From a checkpoint of a small transformer trained on Wikipedia: width 320.
Each number is 500 + 50 x the weight over its row's rms, rounded and kept within 0 to 999. Layers, rows and columns count from 0. Numbers have three digits each. The size before them is the row's rms in percent of the matrix's.

# layer 13 MLP up, 1280x320, rms 0.121, rows 1242-1279, columns 0-79
102:465530504507486613485469507491435423602497486469543543534433384513486527441463585578430467501444514438523506468415493481548582517432461503490453540464464522517462536522573466503484490581437473480551518522483378439495464517501583581514521597
095:386495558510501511495539490463412463401438483516488614404487418466480496476484477492569516523479438541370463515580535436419472539537503517417540501451499543533478466550457543492545492572468544534508468464527458491533492551532573476474508498
095:559499534511471498480543503491581451507512428508573512497502496460499456490541488527472513565566477458477580498469475549411524610553484499513427509429474478531536506580554553465506406400424573473563435521555573447447470510414512470416518505
103:480509468527540436501397424521507479464537470544565480471506541484429430523526516452562461529489393542507557333509548497525490461516502511492592411446554583552512439529520444520430509522464588536564509477487459510453580479516524573504455576
096:532392449552450458527529463446523499512522490546487487533541456405525503457540558485462530602510361553521453549486439508468516519462516485504579519513478530463578446467438408434546475425496584526505498403534487549552534435578576502553396509
096:416431484470501446476563501553528362506526589494590472440467472403555487363484535450573414572488468459407504561463585528463499609407523539455591565408459507459398560464546530483537476533480443505558511504423573413589515580466522483536512429
097:521600476542537562540478535493563507528416352551401517412536588496458441474503450474437459428416576530535491548527458460563561552469471404547479530494460541387624463471505522466443530478460508553521569543474506478452487604502469394517523466
095:498566491457460513501621522542540521563492607462464390467480485484489461515438452560510505560430453481435598542475535492520539549492491516457557501553593525512464503551407449538528502502471520470511486513534567557478479431595506465559373523
101:542514458481500572490482604545567512529494431595530408530480537404472465473416514457507536453566556474494441505518576419584449467453519542540496472475446463542506486515462516530385423480488451476407516567537396462493480446526529573457472506
104:500587528510429620441468438529491483542552531554466479579478534529485542524473541480454569421417483525520596560520435482538404513518483501581460433521479547433551569473516538479505578501484503511563511515599436557542557486596469586419466518
091:530485485469473495373480437504516487435505441410581543487511474465505388544471505546494424480439598482465481468505495491616612505520487522505460359562450545568583551513570505594571581487488522468443531565484479549506542459582490531535445505
105:586475423486492448527459491509536535539530472491536607526536582492499419493438547479573460462532510520543491465457516386440505419495512492475463527506612542446501533379496427537531451476529499531577520412536518531542436426562572488644597507
096:365561467456473430471510466558492569491397593491478628443475467564403498359501621473515465581485435487469537451486516555462489471464521458472526546536482465501483512470441505612563476604546487415523450567419561443499456509498488591654454413
103:483584596448472539488455492478538561458444497479500515560516530555479520606554518473472567535519497439425553493515563400554493440523516484496492517457517580456535543515580524459462657484553461517609522519539519569504467496567533427472526446
097:540469493551583572484513428429521513520516453545600512478513466476496560401543620381533451521470554513483506523520540517493492608546554457437410474507479594527551414502499559469521424577477499493435556504463521481492499481512584431477382496
104:556533571581445489497447581603505512568522561474520637508539490522509531513478501506457509474464536502502573455502499405498378517517441611452547466532546468440519449474493438510526435462497471505469445547496481461468422412580560444482504464
100:521514458505483488453552483471556561481533482469498458501490544488417480504500473504516499542442471517406449494496516546513515380439532452531478495500353542481504465438488471548500566577532497481529470541481554587489521404597552478473446559
100:454508494486463502459477526423561497476463524482510483493510430507467376456475522556480551461532462522516614489635477452462389522632512512554521517428588506466414441478410457433531444510426532471386554467498447351488529533457443421507522458
103:469506490404603565598563606462465437529490561585540425576575486531466457488550401499450496477515475484464417494446497595413462509489486499520474543444500507445546531468502502499437512482418525538543509484477614500491473522386452473590474516
101:569568449548482499598483446450549493511403478492404528456493491489525450502433472581594489568552407534541519522474558553549513454607461434535472554441410552474477463539607475511585555511535526532530502517473450545539483479521472443537483528
100:439529482507460543428549502553462492419442554567425550505518469465520447506443481469515584492568513458462528500489448488487494588549559471416441469502533463503465479492409532526499514473490572486539448500514576426502519478560472446585582548
109:510522477469513526495549458549528489459518451446512536474381524439485492563438521507513508436540534499512474524445422468554534424487500562547549498594577515458455431444451488480459501529542475416453528374517497437464588502526508476487542640
102:525488492507416484489480524506459397501514550539547504521451447566518467508446535567475491457437566499474448496426449538468482485502498461436583465397489427529484428528496466443430391462490505499514486530561519503514509568476506648579461521
104:519455489487558566445520485560471478485492595426490536554562498498427527542507469578540431474492563491409547474485535485488454550579481467547504482487445549433475549511447566556499429588506479429565494615548490536495518494391544475499503612
101:593480476517481518531512412601608459461530498462478517468479533495475443533580477564484477522525445465503565503495476500610501538461436542462473540441568538517519513422428483399512482561489545472573557431538529474524431456464462517475596558
099:488509446558460526382517462492524470450524446434552471539506495542461530460543462524473570558444516513451461440436583604566551464459494442605419497570483475560479499442415488545457554487516556510513505511553514485443577467509499548498585482
099:558516515513429512525483550459453459455504548430610419474470506566493511451453530487485529473510495496475467453525475519544426509481476484457466549480450510419392551469336467493458445500446474437567497570472548348502525474498582458506468443
094:435490478442359529553493554472634407471448359499436456494493467494549421446430428488456515475521510601498504559568550542554634547613471421545506478466452549432565554508513552414566507523523557566541499575526543474515518507480540550543502479
098:569557517404442523533419539577549495556522529523484582505412498573446421576484468460526476491505470471511453388441561487563547453571481501494494514531477460561543477535357530480537518518546496547458542383461552472476492538509551506479480449
100:443611473505537536555548543505554509476527509537516437508454558456444491428468429545480440519503530539530393547597472438588480508486484547482429405473479467463548464554502452629555537526500431540493546580568513421525480518510554536558437516
104:523514487497537440477456538519567550454558502510492400517473562487378476474404494452546491524464541560459618440474620539454538524467552464508524560504565431522546473448519511573502531570492549528509463567469450590417459585496498488559536553
101:419541536524507545357479491465491470519420416469537427461534472502523493489542540519490579499482567441513524548517472460565486511494572550432436549613441440484455518477511508558466413583476498534478519532494515580553537479536458523548457537
096:433552462456505459494500542476333475551459593521524491527467412549468491523457507435466480548427529552464443479501453513589513497507518531573544460488524477514557566502446490489549447491462516519487491497570462484459583529597510475525440512
098:460526512389411505531581592476490513540443565623519419449487466419498493475369454536489515567526458514490483421470439512506516568528524534535529511464403548497464492426524518466457519456513516606514509576533449472603523534477550504448461530
096:481491547477638421493517475439579498485530439545478445486571552524490527479486564398462582386439494482522512594452488372447432507471450578448514527577534540505506460581497507581456541554450551438422478586510484485512527583509498513465500414
096:506532450385531516481494466488460613470474561409588535455521419506498489472477487523513578468527500445520533566539397599568548519580521543611433465482489518531519525464493550424473539527546491455360452513577573411521551465518468414514468564
095:474555478415448462489490538513374382475549482459526566587493551412494451501481591441450461540497392504529496424520517481469441395465450547514419410563564504439492444503532551489466471580407500451532523557503480406540525553502602463501457536
105:470480417505441518509457586492551520490557488505514545433538476499534492507453512597582442464521461510468507420496466561486408528489548456474438464580379557481516531490485549590388411469468480523504436531533500530475595528517444528499417508